config.toml
norm_place = "pre"
init_std_down = 0.0
lr = 0.00137
batch_tokens = 131072
Each number is 128 + 24 x the weight over its row's rms, rounded and kept within 0 to 255. Layers, rows and columns count from 0. Numbers have three digits each. The size before them is the row's rms in percent of the matrix's.

# down: layer 8 MLP down (transposed), 704x256, rms 0.072, rows 493-559, columns 192-255
# gate: layer 8 MLP gate, 704x256, rms 0.0785, rows 494-560, columns 192-255
# up: layer 8 MLP up, 704x256, rms 0.0773, rows 494-559, columns 192-255
down493 098:131179107084111097123133126087102146183133131121137132124120114103168105255114108116121154150111108101146134210127134092128149130127136101111107151143132115139142148166108152105132138120161132
gate494 097:137129140102130144158167170134132127149126124119142093108108180132108117163134161158110207145125152121105135129124118151116133100106139146126107137156135146135155127137194154133111095162163128
up494 101:106115107094111110143123147113110151104117111132152120108122122135137179129111109150144120159163148168116188094160110124117131097155144093142118190165107151144134146104109067162127142163102147
down494 102:136128132056116130174124152126162144131157117128146124107142075148143120111146148132138131125118130117118126143132132103071106121091130105119103127124106118092095131129152135165111127101122068
gate495 100:147103131089143135105100091154114117116085155133140140139117131123091141109151079163128152125110129144101135144119111148119119167119108130087109157137108125122160155137150120145112123087109174
up495 098:092095113102121140119165120143139174130127145118130186129150106134136129130087111111100119118137198070079157110107139101129155127131089139101114128174162100124156129104134123121116117145091127
down495 100:100136127124148196149159101081120144144165161151139148110165128111147130119132146142096076081102152111119070173125085096159129130157105119137118113125097146128115126168117109128130141136144101
gate496 093:110126112154106123097111102135146146127145134102158124110122140125086182151141150144157120121127113161137096137118058132121112094158121141110122111128146143124113118156155119120152111140099130
up496 096:140127090148165098151136153132110112146139127089108138156137112156114137109093148151167117116088167154135141165137131108138109170145118093162139144140119107149176109124154117098138112119149082
down496 098:110114119116165141109133118105109106097160142146136102120080136119122168144117142143087146150138135123126045143082115160091142176136148132151116101146128141088107177144120102157131092149172143
gate497 094:136100140110127125139112102106174116150132153128114160104114089106102187120119095148203113126143149112111156169113161086155144175162114091121125116164125085066104138105116106136116152118150136
up497 092:171080149065138118111128081166165118132131121157148143140122126169105140127140143153141130156102095117133111175143155117108138176124137131098084155143139118089129121116090136123145118131137124
down497 092:112172110075092126154135152152113163158119182123118178121119099109122161153104157163152118117139115166144123141138139113140132124144108079149123128134135150092128131113155131134088147129140123
gate498 090:125116139132136132131108099141126147171137155172126119130143153126105196152162188112100149130112143145155116146127143097146137084153163094135115124083081105119135112104137153147156107124164126
up498 101:143134129141144135130142113099133164097141163172105130169142153119165189122112167124073147109178129126121129107148152158133171054181160109122117145128119174175143124117140162095176140137129127
down498 109:141133158194138123137133103136139133085118148131096111135155090115147103135153155132045113077148124164092140099133170142111134130132143132093156153101166152116141139160117183069145155091111118
gate499 085:117109101143111123131117146099138135148108114145123097161091150159124132115153108156139106122114149122142118153112120173115049130100160176110122126164155162102142109127102143119150119135132164
up499 095:098074107124125081168164134119116108098121126137135117122137084140139159149137116114154087134113102132048116150130126153158120135118102124138102124112140119114109138140111109099153128100104139
down499 096:124096101156129095134108181073133118170118124124130124168159167114075071090145121118131170143073123129118088126103163128154099142082149107154125136156156132106127147119123145091142116164125148
gate500 109:129119175150096138094162170104134126116113193129153127096130140112106136159136087107135148147142129108122108177077133134135102132112121126141105108161145101128137101111143142135124118141158126
up500 103:153152158109134114118133161111114113151141105145110162153149106147142071128172174143128102146142129104150157147144110108117122137115136104135143165131106158124131111163108120113126109106125142
down500 102:132120162144098111112087106120078148126119134127111174139175119140143109141137159092125091117132115113126126121123132155094117125068107086154138110154103117135136139130075149158142092147125153
gate501 109:159119123087114114110097105152129081111136142115167156121109162150155097148150139120128105116132116120176103156114142118090139130139137132122141108108088173097162099147140117104127142130161112
up501 105:156145132131084113132157142148168136101149147143132090115104123141150160127129139109154177143112155134123116135112121128160153104119112091136105152165129126121152123149117116136109120108135079
down501 107:125148135108142149112130147114113123134097116180131079119081144093103111052111107190135145121152134150103134070109106092158136125136103094125132142114144093157107131130132160110161142158151145
gate502 098:152112124126160131113131143164120141149121143126095124112111138102087109132143117160146158044162124151118139112131132157146147164172078116172166128132197126121129115128118154126132130120153164
up502 100:155142129146120146139152111132108143116123107113138135135132156154162124142138132159095121168105151118081154118116157156102137141155117092094133118113132102143130159094119167133108157142132137
down502 097:133154141104128113153093146119139111138131154152157172130138086150121136179135082126114084130158138125160100146116122146174132130137099151164150141132167167063121155104136128142098112142156161
gate503 098:145109157156153104108170108083108127140167132085113131123121111071120112125094143163128153135133106130159092144181127106094119144130101128099150126164123142145106102074095092141174126110178151
up503 108:102110136117126125135107175132102109124100110139123152119118130130157189141178133093117112136131122139097093159124166083114157138099151137145077140111111114120126107127180111142118096108154181
down503 109:107090108096129129110106145135062111109143115137131140155114132128153124186136140172107126146147096126096116126140137141119104140138106147127095149142109108143124101127127125138161129101144133
gate504 102:090152124148124177135134175134134151179129130117129150125114118145117160135147135151127168143183138138146171140171133116130102086153160120152089147115090112103109124147145127142118120151154162
up504 103:093152130122110099120177134109154128136104134129119125116154106089143169112110138091137137138122114155130113132097105154114105133099151115181141168153159112117120094105106114121122137152126119
down504 102:149125115175128143157143133127108144118101084177152087095146112114132100065112107184127090130083114131115087115135136124141110127136120116081138133121160149149142101141112124105130109093113121
gate505 097:099122127130123152110121128144132124132145128134158118099125168139158139119151142123128133142123145136143129162123116131069153104218151104098103169183147154119110142120121108142143143109135165
up505 095:073139168126158129106115127158124173092146090109150127153126111069106135122139151116117197120110176149129149126117120119134121155102199113104123144134113114153130146125118140115139124169139138
down505 095:148118134169095110159113160141100134148098105114111073106162142086126134121176092114144127163090160115123104096125105155094107163124119087147121180148100136146140140164134105140111117108137104
gate506 095:111126144128096092129174117179081106136138091114116115113113101126142110160141108135123104137119179145115158109196140138124166152147130090119144129108128128119148118102120075094101122109173172
up506 097:085112123122128135128086101161115143142170126150122134151144137123116089140132094079102077095082124159100118138153145085103101097145125108121117104066120146096110125137150146146100056118090129
down506 094:093127140152115140114150184171148161132159109137183142132107134131123128136148152096116119115132110112125150086123131118136129114148133097113119085093154162141113158145105122094123104129130148
gate507 112:189102105134122131116148117127094130125125119112115124126121138155091110173113136114131127116200111082117135135103059129143113119128139169201119088129158114132136150167106152131119127170145138
up507 102:121162144125153113146149097126127123116103135130096111137088115106133111154126138149157125117117186135157173121138143127091101156111100146106136158121125162145121145149118110165160118090159182
down507 105:153161115190136082126149129107130129193120067116118116149142159113085104121052123152104139111123107147174114149122098162144108145095136180145156138133140090130112158110127139115125086145122156
gate508 096:127153133212102113096124120097164150112184147100118107118135150173126128138102123114139109097143113142165098109146131135108145107151150101182122145134133123164134134136140128107131103092085166
up508 090:137130112109117100114093114147118134098116139130131107095115140146124168122122103118129131155140124149116137143098123155108163141093131142169117164126128110114142151157148174116132118125131102
down508 090:129133163180146142137147108125155101147084123133126157107110166157149127065173114141124183148156136117116143105126124116158109111120159081129105075133147146099124118077131134158147104135160125
gate509 096:101138113134107118117157060114183132135134096141090085157126113118180110141140133126089121135106131165122141115137138081129166113141158102126130144152166190149163125147122116138107096133131146
up509 101:148166130118093159122140080134126160154131125125168137135106121106119105108132120112145127173122137136144113132133140180141103170149113143133150172130185128121163133118145127075141118144150101
down509 102:125107114073113113108130117112169134132162127131126121111108119134131152186128131123151139154144165127154191132160127118107165134143188113095098150147157147104141100127144105124160128108082179
gate510 094:147113103173132149136132144126171143123152127147084116166146142110103129126112126149097141097116121148115132137116131152101127134083152129141148162097155150166158155121124143125107157127144131
up510 088:157136143137118119146174092107109084131150117154133128139082117128127127156121150146123121076101101159114081132072141125150122118142086156098126138102135139107146134110156161117109133150125070
down510 093:108113113102173139094129143158157134146129174148124110115172137142185126151105092091113157153132143111131154161141133148102109104095145109144147126139112121165126131151111116124143142120127122
gate511 099:130086122135128121108127145105130124110122125121137117068144134104155138151119099165150094091167126141127128145122100102094132154118110167107139139111120113130111048109174104128121134091160131
up511 109:148113150090124139104125133128163082099111108120095117135123133142166098137131151157152114101165085113098164105111120136180162120104126110124149125149141122109107085129122125109127108096100111
down511 105:150102092048148142132111109095172124148119147190113143161157156087128100091118137135150114136113120100116128059151103159115135116158141139130114130107182129132130153131124147113177135166145124
gate512 096:129123116144082124131187137128127107126116159139166134059131141134139159125137130123161144112108161131109103131118102077157114102108158156075084086131147119109120101084117131169156130087128120
up512 093:161129133091115146137154148183096167112107136107150118124128094101152167122111126104126123165129126163082127128146136141118137144113173115096118113154146104158173130123100147145118157060137125
down512 097:150079135193119118137080123131159137109098136094150117100083159128096102158148107105153129134138174103146112151090165119130110126153111152132116127105134106123119116133107149107154148141146140
gate513 103:132141151132129191153109124120163153146088148154145142121124133114122153083119110120105117104125131133160130131125129130147097151096158132130108112156142125097097125105124143133120110113141162
up513 093:157126133100122142078140110122147081143136139109133126122177110122101143128133126124143133116132113159179140107132109083128128096162104131093171107117125129150121117146120123097121103121077158
down513 091:103110145172122162141129117153129133152110126200148164122142133118158172055126128154091116130157139113145125136158154176148105124103160150126104121142130134098130129115153134150138158115186134
gate514 100:149156142090187130141140161143163154121120132101144166112141154139126115144142110132161122121100121094114134154123138166143101095121137127127140165114108115131160147097121152121122131150093094
up514 097:127139142134144146094143131128113104125136117144084160125117079167104105140110083122148179118127106091170124136107126171150111144146152151136094106129140151195148182118089103141156127157115137
down514 099:110114116101119144136142131097082155089181124156136161136117148166119110152140142126102142141118094125129109155100095129121144139105113102141097137148138157084142160108085105141122100137134159
gate515 094:145144128219141171142076121125138130123125145159094116102129123117124125124229135110106106103102107115084110088108126071098116125128136128105121134185099137125128130170147144160160098140096115
up515 098:116160112189099122128113109090105150128111147136152124110118107107087146142150140061117139162147124168093153136085098151081090144153118075158116076139101144140177159102150107167178104102166120
down515 102:157104137000118107134163166121172117132108096151143132166112107126166091061081122188143149110138139129151139149127167142161136134127132161122140137098162111106110100110112121098106140139136163
gate516 103:113123102135131128103170154104107122095117159119159098128128104119107096146158136145064175178087170142182139141107157151097147113157061106135128156125125085135152150121165121110161145134149160
up516 101:134112104130170146132110141150140159118071118148105115161110114150139195153115153147117087141130096114125122139138130095114093108087133156111109138130156123124145157136136109087095140126152121
down516 101:114110133115102130146131121145150129145107125095124109154107095104123163150108096106101105116103134082159142194175147140083144112129137102097115126132113146091156117106076130129167103124142147
gate517 103:119114162113173166195172092156144117117127100131123131102102092169113135115138112128163127110150133125159124147168154173151109156097094130100069125087136149088102198099110141118108136159134129
up517 091:129125152126143140138121107127138130114140139081190138168151130139093104145110151069069097108115109147140102120134109116126158134153108134085154148131121121152113105155132090127141101164112140
down517 089:118131096105117112145150141144087127133117147095133146125145099159125109117074101128121133109100114076087126160147148173144122157056137133126120083142138125064116159105112159099090128117184136
gate518 096:121129121126095107139122126133125178109169101124183074136132151153099084110115160127118114087136135134126108122128115103126121148147112147106148146074125121117163126123124136063171124127100090
up518 093:142165139173082154142146123141143139173138109112086093143127142101099134120118129141101144133130119083148094103093114137114125109132171113148108134185153130101125145142137156158085136147149128
down518 095:137106115092159121131119169126131147130133133115134141160081110162122101108115138113147094112123162125107137138124104148133103147114098121137146156170141132107081098162112105081095118130094150
gate519 089:113140147132127117079083147114107112143124077124115099145102137169153140155137091086143130119151123139153127157133127126075133092130148094170154114100144115137134163148083086119099160156114154
up519 094:106097077144138148081149127113157119157162143127170145096087133112114158130153151091174135114140167152095092131079138126151131119113139106129144116091131080127132160157113138112144119133147121
down519 092:074136131148158122119116154181122120137108148150095139122087133121149155110107110113129171141170117160165122132115114140058123068138156135116171120133145130130095147116136127122113133184120138
gate520 099:108126130122164164107134138132131156128088124148149131087108126123157169115174114156084101131135115112120117157159155101058118141157145174099125124108131120102090157135144121149134155116135144
up520 120:109147158114162110131118068163115122120113125129161166112126128159115135073117130137120140133102131125116104134142094138123147123128116175065191113117129120137149132176134118138091142158128114
down520 092:151090140102117146123138139169087100123134141121128109141110128110109126000123138164157127133096131131119146070126095161171120134122118119139175109157110118152126132120105112094129134118108110
gate521 098:163109112117164133155135133118136140137121158122113142112090140130134130117111153112134101143124108100177114089143146124146095151114088139103145102134116141128167144108173052121140115168136134
up521 096:146104139146132115147089136139129133168133149100124104132126156177092116121115168175154109142155102106167132084148076074133060155145141168180131143110132140094110158128136102155137156148108126
down521 093:110160122128142114141138119120163112065126107122155116119151133119162107115092124131104145092135117108119129119104154137078129122167123150097135131121124117114124097148157147153154121132139120
gate522 095:106128114108113100129146183150131110128105130123148110110106109174152109135108092147137141132139097156125165137157113089144123132121111098102124118102136106120183139110127141109172111115113114
up522 098:139163128133101135122132079109101114121117168159113145140119105097144159127124116171110144127118127116088102119172121136135136153127180115103193159119133120128095143149127144085143120100113096
down522 097:132162152166080116109128155123136123121157126127141165174132110123142139072119111126069138131097172100086083136137102093131151083128153141151130134105141171103125160108130110114115122154115096
gate523 101:160116131118105113138076131138090110156103166124143109118162148121113150141133159144119098148126090094098104141110110133116118132108160168163128066124136069130121100084122088123099144128135127
up523 106:116116140118091083158120093139104123115160119115074123164144163162109151137159128097153113127098132138117111143120123110126123109107138148132125112107175143142110138162119111163126138127113121
down523 102:110104106133169117153132107124096124138172114131130097111137153134121076242142153132116110144142135097141179154125112136101135096099141133147130170165107116137158056098123100154098147118151119
gate524 098:116136160187154119116140108133123104114131137117130115130133142169116122106160150150144122117178151161114130126136095095117134131171157113093153161170129115126089071145109077139126123145123106
up524 097:124127099167116143097107137101130130130148143122146157139104150098135122158099116148137131125128137135075137111142140153120138089115120123117103171157106086161160086121148103125146118134162156
down524 096:123099150047149111165137133156080125121109140132093148127114101112135130134165125131110142143147134103142124149161150138153156165138134124130137115099148118116101152140113143138111141113135110
gate525 117:137102139151122132119154103117132131105063131153132126135085118114107149119130103133128143112119104176121146116116159110143105122129119137114118111136139079161161118156144178122164153105154153
up525 098:125122179124085128112126089127172120074156131135126079109149104099137114125103116155141167129117151193088146153149091142160140116152133118115108125067099097120133118169110150114127196072164154
down525 100:114143138105146110170125100107121133124147134106113125141143110160142130238164133133143119094112147074167132179118140140116120163109167123145132120161125135072152108136097118122119117135149108
gate526 097:139114087127137123131154109130106164163130112109126108125144133150129144119154100145135120130135108115164125149111135117119107152146146143108132044163161123154144130140138116145150136097157136
up526 109:129098174135115117116130149119107127132120165102169147126103148141135122123149126153136132123064154164124065156113158116108146137123124094140114133073087103128098129115142130076145136094148104
down526 110:098136102109136104089152123129118100165121098111113148101185106118123123130124083113072138160091134110175115137105146154103194125116129126098116140112137106114122117144137176162135117112137147
gate527 104:110150172132114170174102087146145164117149149154119092098089129147073139161160167141164127143150185085163144103105096121136147113123151090155088165104153140126188083155138158119116098126113122
up527 103:103126128107073144085153150128128111126106151112173121113135150171121142161146076107183070129118124097129128130131115148139126124136112155151121171143177139122108113121143145120132093143107097
down527 104:154117143233122098116116096111091119176106123133090158165105132128129119097100106166148131133163117119184078089144071126141103125126137114121162121153120137162094131101155123132115148142114137
gate528 100:144132104151172101134119180160112125153135133122129078134107116137151091132125121167115168091128119133110124146131105090094091144146150135101144139159116163125134169125144087145096138112169112
up528 102:112138133101161094115139102148151141158130191133163123082184117132153116168165140080116153132107127123147127130091139133134123160109135151116112149112143127098105153119173082127130128097173116
down528 101:146110099137156141124112163134113114138098106121129098067101136111159091057090116198138177136099126129094137137119098123102088148131135154107101144149099126162160128135152170140125142127160139
gate529 101:128169126144133155096111139158160088149146119132122118155113162074139142137125146145077150136093135121137169102086140106149156069126131118147109144120103138130114110140116131157119112114170116
up529 093:130129115159105148187137117118115121082089145153089090124092124184143146103108153140178117143119089124117160106145054169118087106103135104129127122122142123199126127126155124137141117144121079
down529 101:103108126135162109111159117158097124131114102078144179101100093107093132095137146135138095118098134139127130098147184097126152147135157112108141121158141123154128150119116153088119131141151115
gate530 090:116123122113135155131097065116133125161155116131159092103113136138138154115158107139125142141102099123154109135148160110125123161069106179142104146110137130106165131136139144162114136136118169
up530 096:122113115152106107139079148119094144146164126106092134147108141128159158138110153140121145105151096144149157155124124105114119056160121117148122110128128096122102116125102091101140173120138075
down530 096:131159151177110139122132093175131132150140156135110129107085139109187131154164142120119119113106098123128129152162140136136085097121110151113110182145113099119136129110133097208111104126179135
gate531 097:138105158169156164112117116123117086121118157095116119114095150125152166147136126154148102177147134123139148116162134143140137144111149145140096116097152108100124135162136187181134143102140146
up531 102:133090120117127151115110094074087119108160143093100109089124115146105137137113094149113117135133105123085134113147136137093159089117116110156131142169116059094151121113168150163085083129139149
down531 107:123156145201131148147144167055078152104153137123125120131132158123142116150152140142090136147159097114120106093120174153111109079126116103135126088118139109089149154109133178113154138196101157
gate532 091:133167112112101131127171096123109097164136123164115117136145141077089149130107112096136098120092109142125148099139098175154113160113142107120146128110154127135155133120150133138136137111084152
up532 087:104109120138121097153136099149100137117086141117123110085102105176115099097144128134090120180154116121162137142094142086079119126118107133110126122130087112126099143114144150156108099128167149
down532 078:150157113180125152112138105121135123133172108153144111131120154099089135208125145085130124119078137152113146161167110161146152151102133129135131151139113136128144097124136134149111137138064128
gate533 103:160105137133122110106142115095127142163139139127150100147104113083127149143163188127123142154144121163118141151136147096112131121148095198111148122174106131141137100096180114143138118123143129
up533 104:132120116148105120139135175152086118159114135139131087128142133121121093131109123121151168105181105149158099120152099172095134135167159107157080097124110166132114152152151133105159101127156133
down533 102:113154137185085126113136106137136125108135108129108091143112136089095122114118138077165102102112139135155163125093118087142140100146106088123140127123107119137143102125142138128111124145142142
gate534 103:153173114159139162161116065159126118166126161083111163133114124131104115105140130137174096143177152148171129162124101092129118130096114154146142089100126102123149114108131124110151154168133145
up534 102:175147110108132134113074118153120147113121135126128118106120098172162081139108117156122107161138150126144114099162152085126100142161122127093144109146152112115132129150127144128071137150151101
down534 100:121141129131091130099138081109117118145140162100139096170115137106130145009157131130120139182138152102165106114119102134112135145149091153126096080147145146142115152135111109147170142133144127
gate535 118:123135110129113123107130160108098136150115103133107143132147123129124127169133125137118139130148167122145145135139154104113113080139111121122149118092139112094122146127116169149147082144113148
up535 100:109122114171109108141137170164135105163115082133175120085125127158148122100156148138160131137120103112158121165116118113086107165138132118090112117125123132120111118118146156123108157103160121
down535 101:118139148115130123103176180101162146121113113154099096175141167114104106086114098118125121146175129106141173102141132107185109088143104140112137114081125119162115176127112134111146126106138142
gate536 104:127128166135090086142147096125094129183109164130124107120128145120151163132171165125121138122114107143116080144135093130126097154122148125089163128134090095128083115107137129145138125124132123
up536 101:164128119102129155062124137142155132154125098095099121118104096175126133115142141160095155100125108142102141126130155096134131149130145109101138123153140153131145110113184137116159123123163115
down536 102:116126120196154158131136126159174112107148160124137139116120138099155121132114151121141105161138145135130116086187097133113171126109123120121119144133076088123186136158144134127141082140124105
gate537 098:112109136122157150100140110113142143123174148135119076075104125082100103159118095114125094115140142148155129140140112092173159107125092153098131154136090129108139139146103152112158123122128111
up537 100:136143122129096058124134128156124109133054142125146160107125146121149122118106111123124103132112078133107096106094114116134164161156139135122126125099141140137135141141134113146110151119124125
down537 097:156086159200170119128096143119147138114136116123108096166097117108063175104097145156111129155149106132111069130092147133141128147124142134130161129152097098097138146157088131105131098098108112
gate538 099:118107163092125135157164118118131131090154102120124109117134144157122136120115112164110088118098037140127122164133106155149102152150152143108158146143118122167106083131148135123143164130128175
up538 098:144155130125131163155089137105111112103160155117131116153124115102111104114097101081112133149099134111164158145102111104130140145081085125099141120143131118127111109085155127086143141162119126
down538 097:149131137121147129114126152084113110165110109140110129163108132126131144119183091136181133102172125122175120123094145164139117140128167134092126116137105130131151150136136131133097122127169115
gate539 094:142090169119127112092148110153152097100125140119119126103175172091095135152121111162120148095166104133119129123136114130136138115155117116171137135154098148124109122122148130113140145144163130
up539 098:132110119135122126111094138131145160136121085170133124143109153085145171129117077128093098095133143132178115147125141161134110123121139084173123132133118152139145087138096132101115103136134135
down539 099:148120163228090150129121117138110154132113114099148125141116159128146150149161148121157145143162135102165152161094126095141118095092079146093127165161145138160140131131109127154071117125170097
gate540 105:144144108114113127102110070127148105118160118123138126103118157129156108128124091161126177162138142135096150139144152094142150122106179123168122101104138090104095112084127160129124108121111111
up540 103:108111118133133158110089098096113144148157149101120113173174127121111123127096159189160110063143117077144150117139124127127114121184170118147151164146143162116156101126077137143159112135135113
down540 103:122137136201117169109085182120116144126129161133152150101165144118110106120148147150115117141130129103089141128123128113115106120142151119117131153145097083120134132171129134120141164128121080
gate541 099:151131135135122137121165083149160119133116163136123114087144104047097141166151144119095125112139153127129153169117130104110122159136139103153131133095104162152149099135078137132076117150144133
up541 103:073101095119114082130125084101171105130129131147141133098134117149130132120077137129138095130109122163162112131147160113111126148148103155138134123135104136147145144114082100103098125133108120
down541 105:088064142092120108127140143139124128126124131108109148106179112120078103102100111134129116150107136102149120102120113145144104119099122117106118129130132109150087203121111141099097093094136092
gate542 090:095137140123150153130093142125117129145121172191151108144145099092109124153126140141103123153105153107126170160104131139112105161140134129152131128131151117136170164116093100138108137118128132
up542 096:065108196102127111086128109168164107099146120152151091126114135108130180165144147152134110132142102098098113181181142150130153143123135134101128145110111168113127152109127142104110173111120120
down542 102:146122103082163136107126157120124148131128134229128129149138104127108101043127137107127105167102182126104145158123149133107116137133123138143133117139157123151094160167111110118116109137130135
gate543 093:111136163110148105098157126147123114116117126130096163130122137104117135108139137115104104193084084135140153124154146099103158170124103089166120146112132136130112141121126153107119146136151146
up543 099:089141075143097169129149110151109154135124126092107139111138197122130106142128151095129087125106162165140120161138148146139096125126181136136147103110089111106138127129106163088113093125147122
down543 101:133150136119126129104115150115161113124135107163084119122129125150109175153132141117121142165122134116164186134107113157116113142144146088146124121126107159149109149115139134127094120140135107
gate544 093:149143126119135112160116147116129105172115117168119133141123097125100124147132145125098133116112115136144135096131089095143159110125125142115136079101106142103124150153146112100132137140153135
up544 093:122135197127152126123138073137180102096111115151128165109132105142161166129135120080095122147099140111096164132119104130106126113100122080100122141122107121132153130115150125175129092129165093
down544 094:151149072122123099106120129089134114170150130144134089148109165132088087160153141136132142139111146136179111106121140083131140135138091140116088126087139151116114124112170129095153177136127135
gate545 093:108140108161098115100130083152138100119145179114103114095092111124097157108110143140135122145146122152137142134117121153153150135125096136114148149144145123107134146139115121116157064118088094
up545 096:130121148115081147143119115154103131117103155081162085125118099112145098125116113122108107128143125126107124124112148106083155178147119134120124088146142104172107125080170113129143103110124110
down545 098:124106105076109117108151149125117142171110136085117111126103100121159138115158145147153138098114141165113154086117140170123162131117112146133116117109164146115096151145112126128127133129132139
gate546 105:160122125123114140089156112157132102104146094068102141135090125111153104145168105092109179111116112175131098142114106096162151168103135117100141129108147135101142123164096091134145143109117120
up546 108:132138160126180123158125162145175112113106121146091136143109107140123200130127131148129156073162158149085146107144142115163160081154123111148123141168139103131151109144089102133136131098118123
down546 098:117089179150133159152105145110136153116097147131170129162124124089122176244134127160184118140115099105158140126149114104148098118124126139107114135147106141164146103101150088090127113104112135
gate547 101:149156153141159130123169113145153113133152111164161099114157120158133115170147175128065161099142141146141079142137126091132112175165092144165170138108128162148115107117114091133094137141121172
up547 110:098121129139129147143117100134104089156114159130127146078103152069140120138137148151118119134104117158148158166166142092121127098116146142075116141141104136112126141118133139136075165145115116
down547 105:110078134135148157160075136157116148137138128069159141102118130114142103085118141090135151117102126127083114157138108137107142135155127116115135118156078144069141114153114161153161176128150123
gate548 094:097124161119158125094129083110179121167148107132128137131124150094117129129154129130147122108139076114132177162126160131129119157144130128146146079172150115085108134108162128131107076180072125
up548 097:077151117093127128152095109089096081130103101132107123139179108146172123095113119111131140116150105138109120140089141152153106129142109110143119118131121180146119163121131161119089146136135095
down548 101:181134100083127148158134167145108099107144133120115129094138125137155150094130178127095102129097161119102108165124129126101148114120113085132118126124110156151146109143160123147117139093144121
gate549 102:128087129130125127098107067134137153149155155141070110148123136090139107164124100175171154070132120148148111157097127090117140123141103136113107154148116131105111115163162155117156135082156086
up549 100:104144154109144098120111142098155117098142152139172122093147107168118128118092158178113093082129138123093124138105134112173106137146141122103116144118101083136138145091150088167129143105097120
down549 101:120127201145093124069099133110149121138136183120121113121117151138098111127119099135135146099160134109154152128113113123124114103075133138127120112129098104170142112110104110143149151120115133
gate550 099:121150125095133105099160154177176073135126131143143122068090191155147148141155116122152100130135110143119111108136172135118094121111138155124102160111129134164073115119116126101158111130113107
up550 099:122121113111133147136156132157144121103139131109135128111093136131119121134131088115135148147182079115113118120171099148100140091129146176127095161081109169116100137116127142120112096150134131
down550 097:146117123089148137118124124139135166106170098130113158159161103105102109098094099127120134123169120125136120149132133140135120100132143152126113127147145101116148133131148124160142131108113106
gate551 099:081124184151115120166161078139154123124120091086157116148106148162122158176144117131152140123136131138192133137089143086141154134166149140154161110154113116095102136130134131138133157136157166
up551 100:086139172135171160164147126160109120146167140116107129133108112167154161132127144139122167142153115144134150116108125152145177156127109158158150101099136171099106143126168071119154116106111117
down551 099:110169166160140152137119125109099148096154121122117123124124102094129169156133132141134100106126125147131098096104146115122111114117079110114163091101144144093145114137122124081147084106109126
gate552 099:122131134135148129136125130167104159150146100113172099096132127118127124130143160157157152132162110129114102101150141094106153100118136151120104134085149100096093099103115120141164156114126128
up552 102:170138117118128170109072118153158108170114199113148183093134122168119048132159135087118109119138153076111157171120122146150107126112102121154100131139139105125160152128142109102093117135111156
down552 106:157140108248117150092092129091150100129114118145129130174119147148093104176100136141145115081149078141128130175133131126094138113139102166144086110129137121135103147144115112120149127107120155
gate553 097:133122119151118152115135156095140087088165166115116094104133128121127129122142149121131142156130137143093121128130124117146149113143104145113136148128089132135165112139151129144145123116157131
up553 100:144118096139118110133099171115098107123136134145129123114142118112078110121140117110142126105127134085083167082116123127079096151157111114134124141130129141154152139102122121160106140159143125
down553 098:116187129148140095152186099123157162120116118169131126177107158110153133130174155120136132106163105139134133097116146099160103134124146112124113127131145116137125128160136102100131133140116110
gate554 098:169130141116144131126089110115096072133150180107144127134141122118151149135136158113119103165120113112124095137150135139119154135115127108149152122130089172105179151085140126100064144151134121
up554 089:130126119126112132116110132146139142118137139094142131167128132082138165123128109121112102126111097140131154155162102149135117115138127128183151095130172141166123146137138082119103114108074132
down554 090:128129135108115102147150092088120099166126183109108160171102134127140131149110164152176098105112100144155109157109128081099134149139123146137101122081137154096145102094124129135133125087159117
gate555 093:124125108127128137124121116135151090134149119100145126126141131148147144145123121124100130124139121142109103158125155119090115102114080146099142114130155106136138143145139139145152120173106096
up555 100:121113152128131102152157090139113126152163068127145094143128147140186116135098122144138141124111148140124123096154129125160141147177134104080142092107112108182143073145048119075137122064123123
down555 094:114100121144107157129149117128101112139157105098179124083100111141138141131124096127120167172127128108133155135154130145100120154137117120083156072123117126117135097108139163120101167154127113
gate556 101:172116116150148118101124104137144119146101129089144124103120154094123112136158107134164072117131100092117130120165125133076058107111137167117121086166122135135093126122141156154104071134168114
up556 097:112130136122129117149118133129151101134118125087109141119131132115161142144110173147172117110158152101100124143111139132144103133095129130116141099126103100123131157107187145131130109115127123
down556 098:082071098117133174127131186123161124129108086132176126143121129157117120068097137108128136136131128150152179131117122161137129099101104072146133111148093133137104110124122137142140115154134097
gate557 094:081142153144108090096132123098158096183134102116144131112135105121111136144111090081085166117149133100166139143138137165102110138180142149105140122155136155120106151115141101136149112172150130
up557 094:147124122085154100135157108140122087128090125153165116146118140120109118155137109078114140178165149124110165124114137162145116119140134181127124162135105151131119141086089144133176111109135143
down557 093:090100139128130082113140105152127113144120091131158109105138110150125101105142162093157122130110151130156120137143111138117085116114145151098099149182104150107128141125102111130191141164158105
gate558 097:164098136126093119093073110129105145192142144058145123123156159103113107129131133141109093119107127133145169136143127132103145170080130128097138146130141128108101096122163111129139134141139125
up558 097:105128165133127127119137125096141161083105140140108126144141185093123120113125089171105170121127112075180114105139141138159149152104098157128100108101153148140114177106165124151120167120161144
down558 097:153162115089118139111110126169156171152167141101128100123138094132155127146112120112083125089136115114136129133157084167121149132114097074111176157154097154104134079149119109085137129153115123
gate559 104:126149155154164098107111140084145154147121138141102129154131140106101157158145122174131105140158157130164165131107130162122084097160148076100119104158159173119136151156090104136119173130148154
up559 100:133126115155114147135172134080145159087147167123112128126101149119125140094074137128120096123115111112121084114164118139144162170101143164146081128100122110139116121134130138095164090147141163
down559 098:094132167101163107142131116122144131136065165113126062154093144133139101134108145103158110121141151135151130108142131102119100113134163096122149163136118155122084163124124134131117138104128103
gate560 102:125113148127106126117155092149128117076124141133146131149152124139090159118122076124115112108094163136105100146141169130129107125116124115111105096151114085141176109111141129112136100085127087